Part of a small language model's weights: 8 layers, paired heads.
Each number is 128 + 24 x the weight over its row's rms, rounded and kept within 0 to 255. Layers, rows and columns count from 0. The size above them is the row's rms in percent of the matrix's.

# layer 5 MLP up, 768x192, rms 0.0679, rows 700-767, columns 96-191
size [ 98  98 113  98  92 116 120  97  96  99 106  98  97  98 112  98 103 110  94 100  93  93 101  85  95  89 107 100  94 103 101  91  75 106  95 107 101  93  93  93  91  90 114  97 100 103 101 102 110 100  90  98 104  97 107  94 100  97  91  96 105  98  87  99 106 103 128 100]
[[110 103 155 159 130 154 155 132 164 149 137 139 142 148  84 130 104 173 146 167 114 110 111 142 135 155 111 100 126  81  86 136 116 113 116 143 100 103 129 132 121 142 124 150  97 100 123  92 159 140  61 151 121 106 130 119 112 130  98 155  94 124 138 122 141 172 110 120 161 157 124 154 132 150 112 149 124  87 114 140 134  97 122 144 116 151 101 124 167 138 130 112 113  87 170 154]
 [154 123  85 118  93 118 115 123 137 168 143 128 177 134 103 108 111 108 121 156 115 167 127 105 126 152 157 102 152 163 138 171 136 122 172 143 167 118 148 156 167  96 148 147 147  92 148 123 153 142 156 157 111 119 129 130  89 129 129 122 102  90 122 106 125  55 122  86 111 149 147 164 128 129 103 119 160 123 123 153 115 150 103 122 118 165 100 137 123 111 124 109 162 101 112 114]
 [131 147 157 134 175 131 134 123 107 126 161 120 142 168 108 132 132 154 193  81 106 127 130 140 121 130 143  90 153 158 169 106 143  78 129 124 109 101 121 150 129 168 178 137 111 152 114 100 133 125 137 166 135 177 123 135 161  71  99 112 156 143 134 139 132 126 152 116 103 117 111 122 136 116 137 123  73 143 113 140 106 172 165 130 133 124 112 121 109 122 154 135 122 149  92 121]
 [140 120 137 178 127 109 128 118 123 151 128 106 178 106 136 115  76 131 141 111 116 160 124 128 145 138 144 127 116 129 128  99 162 145 113 140 141  92 155 158 140 166 133  98  96 151 171 145 138 122 142 113 121 160 135 103 130 117 137 114 140 137 142 129 130 141  95 105 154 124  92 160 153 125 150 105 102 131 128 137 161 140 113 121  86 175 138 147 149 119 157 150 189 103 157 110]
 [ 84 129 167 169 115 112 180  92 112 143 132 141 112  98 124 106 108 138 125 154 117 163 108 130 160 128 166 144 142 147 104 146 148 135 115 139 113 130 106  80  98 123 126 106 119 154 148 167 133 130 134 141 105 162 145 144 110 131 132 102  93 107 117 155 120 120 141  91 144 157 101 164 158 116 168 135 137 130 105 109 143 111  76  82 101 110 121 152  78 131 136 148 156 139 135 119]
 [175 153 137 102 146 153 119 123  95 136 138 103 152 144  87 142 139 119 150 110 142 125 100 135 105 119  95 124 111  97 149 152 125 101 113  82 141 123 135 155 153 143 128 167 107 113 158 156 107 109 152 158 118 126 114 113 142  93 121 125  93 117 132  87 153 145 131 141 140  96 104 132 159 148 141 123 120 114 115  95 130 134 116 166 146 109 112 141 129 122 126  91 168  68  91  97]
 [149 127 139 183 147 125 147 113  95  91 151  91 123 158 117 113 113 155 123  65 128 110 155 132 143 133 115 109 136 109  76 115 124 140 139 143 140 141 120 119 117 169 113 136  91 122 149 162 134 142 125  98 125 133  89 123 148 111 132 146 128 160  99 187 130 155 111 151 121 177 133 170 125 149 126 148 129 132 136 113 139 112 147 114 100 155 107 111 129 149 115 139 151 143  91 112]
 [122 120 111 167 139 149 143 120 104 147 100  97 143 153 111 142  99 142 141 117  90 119 100 157 157 170 178  74 143 108 107  87 173 123 149 130 112 151 140 110  89 139  99 150 156 122 152  97 122 146 120 111 120 114 154 107 131 107  99 101 120 161  88 116 155 131 121 128 148 170  97 124 116  90 119 135 156 112 122 158 119 141  87 134  93 153 127 120 107 113 104 126  97 118 144 148]
 [113 127 109 129  81 133 178 159 126 120 118 106  70 171 118 155  49 129 115 133  79 153  96 110 124 120 145 119 121 133 112 105 124 105 142 107 149 146 148 148 164 123 131 158 111 129 110 147  97 139 126 162 120 101  70 113 113 140 173 145  68 150 135  98 144 158 121 141 169 119 126 131 131 149 136 116 127 140 106 146 119 133 110 112 137 172 152 146 139 133 112 115 117 139 145 146]
 [118 103 162 136 140 120 143 121 115  94  96 119  94 147  93 121 127  91 150 104 116 165 162 121 147 154 129 119 174 131 144 122 149 144 136 134 100 124 170 109 139 166 165 151 146 153 115 133 168 102 145 134 150 135 141 146  95 129 119 175 107 125  96 117 141 150 116 141 120 129 157 109 121 139 114 156 126 105 132 120  94 108  70 117 129 102 201 126 141 160  92 136 148 132  98 143]
 [156 115 133 123 113 108 133 181 145 122 137 150 142 138 127 136  91 121 147 115 129 145 117 133 118 149  94 128 157 104 125 135 131 134 116  86  79 132 172 155 126 166 149 108 130  85  93 152 133 164 149 121 132 123 121 169 180 112 127 113 115 118 124 126 147 146 133 151 123 161 110 178 121 178 101 122 110 107 109 143 139 137  97 134 141 164 188 126  83 148 131 131 147  90 146 124]
 [127 120 134 192 147 156 138 155 155 115 139 113 141 121 123 134 126  91 169 131 119 107  92 144  97 133 138 100 134 124 133  99 194 121 120  78 141 143 101 120 168 121 116 110 138  71 138  95  93 133 106 153 120 152 141 110 156 141 167 125 137 120 111 135 159 137 153 145 150 108 160 157 150 121  89 124 179 104 148 129 137 131 142 138 138 114 124 146  84 111 130 148 112 117 148 125]
 [145  99 168 143 126 136 135 141 110 165 143 152 140 171  72 113  64 147 139  97 147 112 119 145 131 179 148  96 139 115 138  66 137 108 113 100 116 133 134 139  94 122 129 124 143 116 137 121 130  98 135 160 139  90 155 142 119 124 112  93  86 110 131 151 169 168 155 126 148 168 126 136 123 147 158 104 120 128 138  71 130 124  95 106 109 118 171 128 135 143 179 128 136 103 107 131]
 [119 137 108 102 137 142 143 139 136 111 109 136 140 111 115 127 126 121 109 152 111 170 168 139 114 120 112  91 138 133 149  70 181 119 119 100 143  94 119 150 146 121 102 126 160 100 173 136 106 129 121 180 121 108  93 129 157 146  83  56 122 105 129 165 118 121 121 126 112 132 108 148 125 165 149  89  57  84 137  73  90 193  80 135 150 109 149 154 114 140 161 138 127 117 128 126]
 [131 113 119 128 139 103 156 112 129 120 142 122 106 135  98 100 103 109  96 146  82 145 113 130 144  90 112  58 166 118 109 165 115 120 149  86 153 139 131  97 103 118 106 114 109 115 132 125 113 160 131  97 111 141 127 106 134 140 125 101 133 143 126 135 117 120  96 116 133 160 148 141 145 149 136 151 118 101 134 114 162 130 131 102  94 100 125 142 111 164 124 114 180  83 134 115]
 [110 120 118 176 145 114 112 106 163 152 122 151 120 146 102 116 139  97 162 105 145 154 128 143 124  82 151 104 183 130 110 122 111 129 120 103 135 114 107 107 132 147 172 123  99 119 125 137 185 128 117 165 118 125 117 194 105 109 139 126 101 131 136 141 110 154 150 116 114 113 117 151 129 145 142 118 152 122 111 110 100 128 162 157  70 117 123 143 148 137 157 150 165 139 102 137]
 [118 158 162 168 123 127 155 167 154 127  81 100 136 131 151  98  94  92 145 161 119 159 116  87 163 145 140 120 121 143  95 117 125 150 132 107 110 104 128  90 149 153 171 118 141  85 115 127 133 105 119  53 125 143 141 121 136 101 185 123 130 145 147 163 132 140 124 142 107 104 131 132 122 158 127  98 101 147 113 144 108 135 135 115 137 152 161  93 151 133 103 106 107 158  70 139]
 [120 150 144 116 120 119 137 117 173 126 146 105 132 122 152 160 140 137  96 126 110 156 162 108 171 131 122 120 111  92 136 148 148 155  93 112 113 131 134 115 101 123 129 125 139  90 124 112 151 135 124 137 121 113  87 156 134 149 135 173 111 146 168 128 152 113 111 165 117 127 138 130 151 100 112 103 114  76  96 102 110 178 142 118 135 132 168 117 142 140 143  87 153 154 109 105]
 [149 167 146 151 150 133 144 123 145 107  97 104 127 129 110 120 139 149 151 104 157  88  66 113 114 152 146 102 141 167 145 149 109 108 107 118 121 147 134  97 109 123 152 129  84 157  75 147 152 118 146 109  71 102 118 109 158 128  84 142  78 123 116 114 158 142 118 147 125 118 139 158 129 161  77 149 128 120 103 162 144 163  93 153 111 148 132 104 134 136 113 169 149 150  80 100]
 [149 119 117 154 135 114 124 113 149 117 148 137 145  95 137 136 134 140 162 106 128 108 151  81  95  98 112  91 128  93 121 147 110 146 136 160 109 116 114 126 126 130 115 121  77 117 127 161 173 110 165 172 109 128  98 110 169 113 209 130 119 155 120 131 135  97 131 129 130 113 139 163 176 144 110 120 173 117 109 103 166 155 129 146 140 111 154 113 116 145 107 117  96  92 119 134]
 [162  92 138 154 113 128 152 154 125 125 154 135 144  96  73 121  73 141 110  90 125 123  89 164 122 125 122 118 116 126 110 123 123 104 113 141 153  80 136 105 123 128 137 125 136 133 143 136 149 177 140 142 111  75 154 135 142 133 123 101 150 135  99  98 108  78 131 109 122 132 130 101 169 162 128 107 121 142 101  57 113 124 126 166  63  93  99 139 156 172 155 148 136 112 153 135]
 [122 129 144 148 104 126 157 128 154 119 124 143 123 119 137 147 130 145 100 118  83  87 197 158 172 180 143 138 126 102 110 109 191 146 112 103 112 139 123 141 138 115 144 137 118  99 164  91  94 145  90 155 108 142  95 142  92 120 121 120 121 139 147 134 176 144 120 101 121 101  96 126 138 121 100 139 141 112 123 151 123 140 118 126 100 124 136 107 138 106 149 132 158 136 167 134]
 [137 141 127 144  97 116 134 188  91  66 171 119 153 142 107 140 123  95 145 147 172 132 110 112 154 146 122 119 108 144 114 179 147 110 141 126 104  90 142 148 155 135 131 127 132  99 134 134 162 166 153 119 139 103 120 158 132 109 126 121 123 101 152 160 120 119  82 166 169 163 163 171 160 117 124  97 139 131 125 161 115 119 153 135 126 121 179 147 153 131 107 120 162 116 105  93]
 [ 87 129 148 135 130  84 122  98 123 119  93 108 146 166 129 155 138 164 139 125 100  99 145 156 136 129 134 100  89 112  86  72 123 156 105 140 133 109 158  78 111  70  87 157 131 144 140 165  98 135 154 148 105 137 131 105  75 119 140 122  99 131 151 121 171  99 109 155 175 174 106 120 106  95 146 139 141 139  93 117 148 113 125 127  91 152  85 101 139 142 165 139 117 106 154 115]
 [ 86 151 156 143 140 107 143 122 121 147 159  71 100 107 100 156 115 124 111 144  98 156 152 159 126 145 110 118 125 130  88 111 136 106 122 129 100 135  77 127 102 144  99 132 114  95 131 143 116 153 137 121 133  99 152 175  99 147 120 127 117 178 115 110 129 144 101 129 118 117 142 143 183 146 109 123 142 109 122 138 108 188 147 123 116 161 142 133 111 121 140 135 115 139 167 132]
 [132 151 128 167 102 137 143 113 135 121 126 128 122 137 129 100 151 101 152  96 149 157 144 155 133 159 153 102 148  97 109  61 161 146 110  98  94 109 108 184 138 109 136 113 143 104 110 144  93  86 147  99 125 122 152 146 178 123 176  99 115 119  94 123 122 125 135 134 134  92 172 115 147 150 167 135 159 122 154 140 111 145 118 105 117 135 122 103 110 129 103 162  77 124 127  95]
 [147 116 124 181 105 145 147 131 139  94 185 117 119 143 136 112 153 125 149 133 114 109 149 107 152 155 114  86 164 140 100  61 103 112 161 143  98 121 120  84  94 169 155 103 111 100 163 126  93 118 128 140 130 119 153 110 176 106 114 110 128 148 122 177 120 107 133 143 126 120 145 134 121 171 107 131 100 129 135 129 128 108 126  78 115 109 155 115 146 130 122 147 134 148  86  86]
 [145 116 131 201 158 105 114 130  93 152 157 133 110 151  95 134 148 117 177 138  93 122 135 104 143 167  68 132 156  89 114 110 124 125 122 119 116 127 163 133 115 141 177 141 133 110 138 152 126 112 125  93 129 140 131 112 142 108  94 184 112 166 126 127 126 118 124 165 129 126 158 137 128 160 133 146 152 101  74 145 141 137 128 122 146 118 144 113 151 133  77 124 106 138  98 111]
 [ 85 135 156 116 125 101 150 123 167 118 140 135 157 137 113 134 119 104 127  88 108 134 155 103 125 139 103 136 127  80 140 164 130 114 133 150 137 119 150 168 110 123 179 132 145 167 132 163 111 106 104 109  78  89 117 136 131 121 129 122 144 122 133 132 114 133 131  91 100 144 137 100 164 133  93 113 115 177  84 138 129 175 111 116 127 154 109 117 116 136 114 125  89 108 134 148]
 [ 92  95 162 141 140 159 133 118 106  69 129 125 128 142 128 181 164  85 137 116 136 148  87 101 135 133 145 125 123 128  94 161 158 136  96 112 133  97 115 103 122 131 103 168 157 153 127 141 111 144 135  94 151  69 131 107 116 123 143  87 114 159 131 185 138 130 152 110 131 121 145 132 149 161 128 129 101 148 131 142  94 125 139 147 126 128 132 125  90 111 125 142 156 106  82 133]
 [131 125 140 131 143 170 142 152 138 122 122 138 112 133 117 123 160 116 131 127 114 154 113 165 128 147 112 134 142 138 142 101 121 102 112 147 165  70 160 140 133 115 130 124 112 136 147 120 150 162 141 136 154 121  85 184 112  98 127 124  57 137 135 139 123 151 146 123 145 151 112 134 136 148 128  80 129 117  84 145 126 111 144 145 124  86 123 122  98 153 134  87 171  94 160  87]
 [143 125 121 153 155 172 131 155 112 115 181 128 122 133 127 152 128  79 190 135 120 112 132 103 122 112 153 125 157 105 128 119 125 129  92  85 128 117 127 100 144 143 139 125 102 152 178 128 147 100  83 166 122 136 133 163 129 123 138 118 157 141 129 139 177 131 121 115  90 118 165 174 123 130 126  99 167 154 107 136 154 140 127 103 106 127 112 130 171 142 127 134 148  99  88 126]
 [150 138 151 116  99 124 157 119 118  98 138 137 100 124 133 150 148 147 149  86 120 144 143 124 156 131  89 123  86  63 101  90 120 125 129 105 122 108  93 150 106 140 141 133 132 114 112  97  81 114 110 150 139 105  81 107 156 131 151 153 109 164  93 148 144  91 154 170 103 122 131 149 136 156 119  67 126 133 151 119 105 176 140 170 160 154 124 120 141 131 192 104  88 130 128 127]
 [ 83 169 119  96 133 129 169 175 132  93 139 117 171 127 122 125 108 121 151  75 121 149 116 139 138 164 104 128 104 159  98 129 133 140 169 150 116 116 181 153 150 105 110 112 106  94 150 151  88 133  83 135 129 121 123 124 105 110 144 140 148 122 114  73 168 122 137 115 118 156 187 121 112 120 126 152 112 150  98 131 156 171 125 133 124 142 120 118 105 156 136 105 166  86 114 104]
 [167 122 115 111 116 125 129  61 153 136 114 128 165  88 107 155 111  88 128 112  85 162 134 102 124 105 116 112 172 138 132 135 146  95 133 104 119  98 131 153  89 146 168 120 134 112 150 139 110 209 152 109 117 118 120 144 134 135 102 108  86 149 129 105 118 164 152  95 124 184 147 108 145 164 110 136 166 169 114 120 158 116  97 101  80 145 141 137 115 133 124 125 142 120 153 150]
 [139 117 122 147 139  92 128 192 163 117 104 105 126 125 149 108 158 160 138 111 133 103 165 128 166 180 100 118 148 138 113 147 186 122 102  98 135  90 154 134 106 138 125 159 146 103 155 142 124 161 155 131  90 131 124 142 147  97 138 121 162  97 145  94 107 163 123 102 153 134 125  95 183 162 109 104 135 145 107 171 118 149 108 151 132 134 122 159 103 101 144 114 186  71 136  88]
 [101  95 105 125 166 140 129 122  96  97 130 103 107 157 121 121 183 106 133 118 115 141 118 163 143 144 138 107 138 147 111 114 131 148 144 137  98 152 108 140 143 141 109 136 103  97 194 140 110 110 108 158 129 103 119 153 158 116 141 181 161 134 132 128 139 171 133 124 163 131 145 161 143 158 162 135 118 118 114 109 134 142 116 128  94 124 117  91 145 153 136 145 115 130 127  62]
 [153 103 136 167 144 141 141 152 127 156 166 126 117 131 125 154 128 120 114 127 139 152 147 129 101 117 145 130 189 128  94 117 121 137 104  97 118 100  83  90 120 134 170 137 133 149 108 126 117 164 104 169 148  87 140 103 141 114 121 101 128 155 174 174 141 109 136 102 123 117  98 124 134 104 137 139 105 172  82 120  79 139  77 171 110 112 123 104 123 148 117 117 138 117 124 175]
 [160 117 161 116 117 120 148 149 109  84 123 115 123 159 108 130 120 116 156 143 138 144 102 196 173 137  78 125 105 125 117 141 106  94 118 152 103  88 119 144 131 150 122 152 130 106  95 138 109 120 118 142 142 141 120 179 122  73 136 118  88 167 146 119 157 129 123 172 153 120 142 155 166 154 132 113 128 103 118 103 142  99 128 131 132 169 156 117  81  85 183  87 112 142  74 126]
 [150 132 156 120 159 101 141 112 107 111 165 141 147 153 131 148 115 164 130 137  97 106 136 117 107 125 125 120 120 142  99  89 117 145 135 146 144 140 105 101 124 100 129 194 139  80 143 207  67 147 130 127 114 129 134 146 108 130 149 121 161 116 125 109 114  93 129 110 138 151 123 134 115 107 161 129 132  95 126  68 123 132 159 148 139 166 114 123  94 147 120  87  97 129 123  98]
 [135 100 148 157 162  98 116 136 125 122  83 121 151 131  67 148 149 156 120 110  79 100 129 169 188 158 103  85  99 130 126 160 146 164 124 114 110 103 132 135 133 104 146 114 149 118 136 141 121 139 139  96 151 136 110 108 109 133 107 106 161 141 148 109 111 131 107 102 132 133 111  91 134 121 123 151 124 151 114 180  85 159 102 150 107 146 114 112 137 142 145 129 122  97 165 118]
 [132  98 107 125 123 153 123  80 122 149  82 108 144 151 105 132  85 139 104 120 153 132 127 146 143 152  78 120 116 134 117 155  98 125 135 149 116 145 163 131 115 101 126 105 122 161 137 165 160 136 113 149 105 116  77 115 126 129 131 161 147 170  93 117 158 125 116 188 148 147 170 122 172 110 153 153  96 125 108 118  98 165  96 142 107 173 124 175 144 126 109 133  99  97 149 111]
 [110 119  98 155 115 121 118 164 145  97  82 144 154  85 111 110 151 159 122 124 143 140 167 141 208 165  98  99 104 116  97 141 145 110 101 138  98  98 147  74 126 135 154 148 130 155 143 157 138 126 158  69 135 142  98  89 155 117 128 189 110 139 102 113 107 100 101 126 139 108 133 118 145 131 155 118 170 142  64 113  84 152 157 151 122 122 139 122 125 121 146 139 149 142 135 104]
 [108 126 130 158 127 121 154 160  89 131 134 152  89  89 111 134 103 134 125 122 122 149 141 138 134  99  81 130  97 139 136 132 152 128 117 128 136 124 117 146 111 123 130 114 148 123 144 152 144 158 134 100  91 105 131 110 160 129 117 170 182 123 158 139 130 141 110 112  92 118  91 112 161 147 120 119 135 123 131  83 100 160 137 150  70 139 154 104 131 173 118 150 149 162 132 137]
 [155 138 107 148 132 121 132 135 132 126 137 119 143 128 126 119  93 146 153 138  89 120 111 129 121 112  79 130 159 134 134 109 115 103 139 107 148 125 137 159 108 139 142 141  90 121 149 132 153 119 127 135 141 131 150 114 149  77 112 182 116 127 149 132 101 102 135 145 104 135 108 150 132 132 167 147 162 154  88 194 137 104  99 112 148 108 133 191 139 116 107 124 199 125 130  97]
 [151 134 139 126  89 115 132 136 127 129 154 128 101 148 137 156 192 162 119  81 132 167 122 127 127 135 138 127 168 136 128 141 141 123 145 157 138 119 134 162 141 126 119 134 117 128 138 117 134 152 134 146 151 120 109 150 122 144 130 157 135 106 145 146 132 135 126 137 151 157 113 177 145 102 102 158 107  97  71 141 107 153 102 113 147 124 136 153 169 124 200 137 189 131 131 116]
 [112 144 140 121 139 127 120 163 121  72 172 136 100 149 129 112 137 120 176 111 113 128 113 110 119 129 158 110 118 137 171 143 119 128 106  96 107  87 143 123 141 151  92 143 146 107 119 112  75 131 116 121 126 105  91 155 161  98 136 141 134 136 123 141 157 112 136 139 144 155 144 175 145 130 140 131 113 118 129 105 133 133 164  94 140 120 132  82 124 103 125  91 141 119  69 100]
 [118 133 132  90 134 149 132 143 131 113 133 125 127 135 119 140 151 148 171  69  62 144 101 137 158 127 160 112 123 153 120 135 119 124  86 140 179  89 143 135 128 105 119 135 134 139 108 110 116 126 145 166 133 129 100 141 164  90 124 109 136 120 152 116 153 106 133 142 132 119 112 154 126 110 158 133 113 111 102 114 111 104 141 173 152  91 125 124 173 131 158  66 161  85  94  85]
 [138 106  97 132 139 144 134 201 158  97 110 108 117 118 141  98 112 137 130 111 123 135 162 129 151 149  69  87 115 176  98 124 143 170 147 149 145  76 113 171 131 110 141 152 116 101 134 114 154 142 123  92 101 145  94 106  93 161 100  90 127 190 149 105 139 154  73 147 138 122 176 101 124 145 103 135 109 110  73 130 156 145  98 149 123 125 128 125 156 125 164 143 123 105 118 123]
 [114 148 102 190  87 132 133  90 133 127 119 154 128 114 112 120 102 144 169 157 120 100 161 101 119 136 120 143 177  90 121 123 137 108 136 125 102  86 133 124 122 115 162 142  77 151 145 121 143 123 139 137 144 123 115 108 108  49 100  74 145 136 106  80 144 145 131 111 146 111 131 114 107  95 139 118 125 123 142 132 128 124 105 118 115 131  81 137 112 144 121 132 148  95 155 126]
 [149 137 129 161 178 162 123 140 153 101  93 122 118 122 133 123 175  69 160  89 149 143 141 120 113 146 133 133 176  74 127 139 127 131  98 123 104 114 120 180 152 160 148 138 112 128 123 113 115  84 135 108 118 157 107 127 137 118 158 133 139 110 183 112 170 131 130 167 118 115 138 153 124 131  94 138 119 117 100  99 132 133 126 147 192  89 137 132 172 107 145 149 146 139  92  87]
 [176  96  98 159 109 161 129 126  87 151 123 115 129 150  94 137 133 130 139  87 113 100 109 114 203 174 114 128 172 115 145 144 130 118 119 124  84 128 154 143  97 141 110 109 111 148 164 116 137 148 116 182 128 119 104  96 119  81 156 150  98 118 144 133 156 113  71 144 147 106 119  93 132 160 163 157 139 134 123 159 133 159  77 138 129 147 151 149 153 137 103 144 154 117 133 119]
 [128 151 120 132 143 140 136 153 104 143 142 120 142 105 136 123  78 133 152 129 122 151 100 182 152 162 130 132 128 105 131 117 138 118 141 117  93  80 133 150 139 102 144 186 127  67 140 143  97 152 139 137 101 145 112 119 123  78 114 126 158 127 147 103 136 104 100 118 138 128 132 178 135 151 122 110 119 123  81  79 118 120 147 108 154 104 125 153  97 148 132 117 167  85 108 109]
 [135 169 124 137 139 120 155 180 103 101 176  83 128 132 123 103 127 113 184 121 154 132  96  69 136 141 138 115 146 134 117 156 117 132 108 149 123 119 120 121 170 154 109 162 115 162 149 152 112 149 148  66 147 169 101 110 179 145 133 100 128  96 138 156 105 126 125 123 153 114 174 136 129 120  80 113 161 100 124 132 138 119 144 142 119 146 132 122 135 143 127  99 157 119 111 126]
 [ 98 118  80 173 114 145 132 169 113 134  78 132 106  99  87 127  89 149 138 157 123 111 123 128 160 134 117 113 149 154 134  72 186 109 139 126 125 132 105 163  82 134 155 103 124  99 149 118 121 142 121 173  76 131 138 184 125 106 134 115  99 142 136 141 144 153  94 151 127 120 120 142 143 189 120 118 102 123 124 145 107 121 133 125 122 135 127 155 104 132 121 122 130 105 125  61]
 [129  99 140 139 124 142 140 171 131 119 142 121 128 130 103 135 141 168 142 108 150 154  83 143 139 142 156 127 122 122 123 113 174 128 145 143 137 124 149 111 162 133 170 118 162 149 122 124 115 127 152 149 116 166 106  86 123 139 111 186 140 192 128 131 114 149 126 159 132 116 115 156 142 144 109 176 163 126 128 108 118 159  96 134 130 150 133 116 142 101 114 158 134  96 156 111]
 [156 134 124 159 143  94 164 164 106 141 128 134 144 139 122 146 130 153 148 136 134 116  99  88 131 125 107 112 110  85 157 147  77  96 139 142 138 172  82 145 154  92 152 140 123 114 122 129 170 125 120  75 115  92 145 145 121 139 116 182  98  96 167 145 182 142 144 163 125  95 153 120 145 127  84 146 116 112 135 144  51 108 125 129 113 144 169 116 113 172 173 159 131 112  97 122]
 [164 111 160 136 124 135 118 113 152 146 160  93 160 161 137  95 125 132  85  98 130 133 151 147 159 149 135 113  87 125 119 136 114 115 103 139 140  89 129 155  99 172 160 149 135 100 154 119  99 171 112 133  92 101 128  83 139 135 131 141 167 144 142 113 139 143 119 127  86 113  93 158 126 160  97 116 146 154 106 129 140 121 143 118 130 147 109 135 154 169 169 119 160 109 112 126]
 [106 116 128  90 120 119 145  92 121 161 153 118  95 157 123 153 150 135 164 129 113 197 110 124 138 123 121 115 146 111 122 124 125 115 114 145  74 121 144 142 133 109 102  99 104 143 152 146 142 131  98 144 134 113 134 150 117 148 176 121  82 174 135 163 157 102 157 125 129 144 128 136  84 133 119 178 165 132 116 150 119 143 102 168 136 161 121 137 111 145 110 138 126 100 140 132]
 [ 65  96  68 128 142 132 112 184 114 147 132  92 138 158 130 170 145  96 155 131 160 167 179 141 167 140 146 117 125 143 139 175 145 109 129 121 107 131 119 131  98 132 115 111 158 112 120 121 135 145 104 147 152 109 120 139 156 146 141 139 137 142 168 126 139 179 107 106 108 118 120 100 118 112 130 141 115 134  99 178  66 153 132 125 158 122 125 111 122 116 157 123 126 111 119 154]
 [172 137 115 122 119 146 114 124 126 167 142 140 104 174 122 152 127 153 144 163 154 135 176 159 140 153  85 121 132 138 142 134 136 137 105 117 144 123 151 180  81 124 161 143 111 116 152 121 117 109 131 152 114 128 139  70 137  81 106 148 133 166 124 129 145 175 140 123 116 121 178 106 142 153  42 119 133 128 105 138  85 133  68 175 132 152 119 101 155  99 145 140 136  83  96  79]
 [113 133 178 168 136 113 158 123 102 132 140 145  87 150 117 141 141 148 158 109 129 103 103 152 133 132 140 122 113  94 132  74 145 119 129 141  99  63 152 108 123 129 139 133 188 123 141 123  85 108 131 176 145 125 115 182 145 102 134 114 120 153 110  99 147 102 101 125 145 128 113 153 155 133 145  72 167 115 114  94 127 165 131  92 125 121 114 117 119 138 130 138  96  94 134 141]
 [131 163 127 124 168 106 133 153 124 109 149 133 123 137  98 156 117 104 188 140 149 136 113  96 115 128 158 118 111  88  94 137 121 109 138 100 121 163  75 153 109 145 157  67 119 133 144 130 103 128 137  93 120 130 132 137  84 124 125 125  92 135 123 141  90 150 154 128 116  59 139 144 125 125 130  91 172 166 146 127  98 171 152 153 133 113 122 128 151 138 129  79 161 118 105 145]
 [102 124 136 165 112 118 125 114 169 142 131 108 148 119 134  84  90 134 150 140 124 147 135 140 131 166 126 113 120 127 106 128 168 145 124 168 157 113 123 164 134 152 126 103 137  89 107 148 109 121 149 138  91 139 125 170 105 111 107 111 167 146 147 121 103 133  94 110 120 125 128 126 161 145 110  93 122  80  93 128 135 142 124 150 125 131 118 117 127 135 156 151 175 127 144 134]
 [140 115 100 111 122 137 147 132 156  96 148 137 156 167 144 119 159 157 127  97  90 134 127 127 157 158 123 130 129 103 112 143 150 100 131 141 164 131 105 152 145  90 139 141 122 143 141 126 140 137 113 123 135  86  74 142  54 152 121 133 129 143 200 120 149 132 123 140 162 108 141 125 127 107 106 134 137 149 128 122 135 114 113 105  79 131 141 101 146 139 144 128 155  88 105 126]
 [103  93 128 146 106 111 123 117 128  91 121  76 127 138 121 151 114 127 126 133 105  97 144 148 135 160  96 132 130 169 152 121 167 114 128 141 137 157 126 120 111 147 116 167 145  76 101 177 121 190 143 116  96 110 126 131 139 128 151 155 123 138 149 126 113 107  93 173  95 116 159 166 188 101 124  90 156 118  56  95 121 123 118 111  95 132 117 110 155  95  63 130  95 163 117 137]
 [115 138 119 136 169 118 118 122 124 104 112 139 143 124 110 139 110 139 102 166 151 175 155 133 146 141 167 139 122 152 135 168 174 104 171 150 152 112 121 134 156 126 142 192 111 146 161 163 105 135 103 100  75 177  98 172 178 124 109 126 151 128 127 145 132  97 126  95 125 109 162 105 126 129 123 150  89 129 125 117 113 118 108 126 118 122 117 169 142 121 117 105 130 138 118  97]
 [152 159 104 126 106 134 108 143 143  83 124 125 118 161 130 137 135 121 109  80 164  98  98  97  85 121 109 109 130 117  92 142 137 148 175 102 137 129 101 130 127 143 143 131  89 117 126 142 130  84 133 156 119 149 143 131 120 122 119 174  65 153 101 184 167 110 133 119 120 145 145 140 129 121 123 122 125 132 142  99  92 140 140 174 117 126 175 108 154 130 124  79 118 100  86 117]]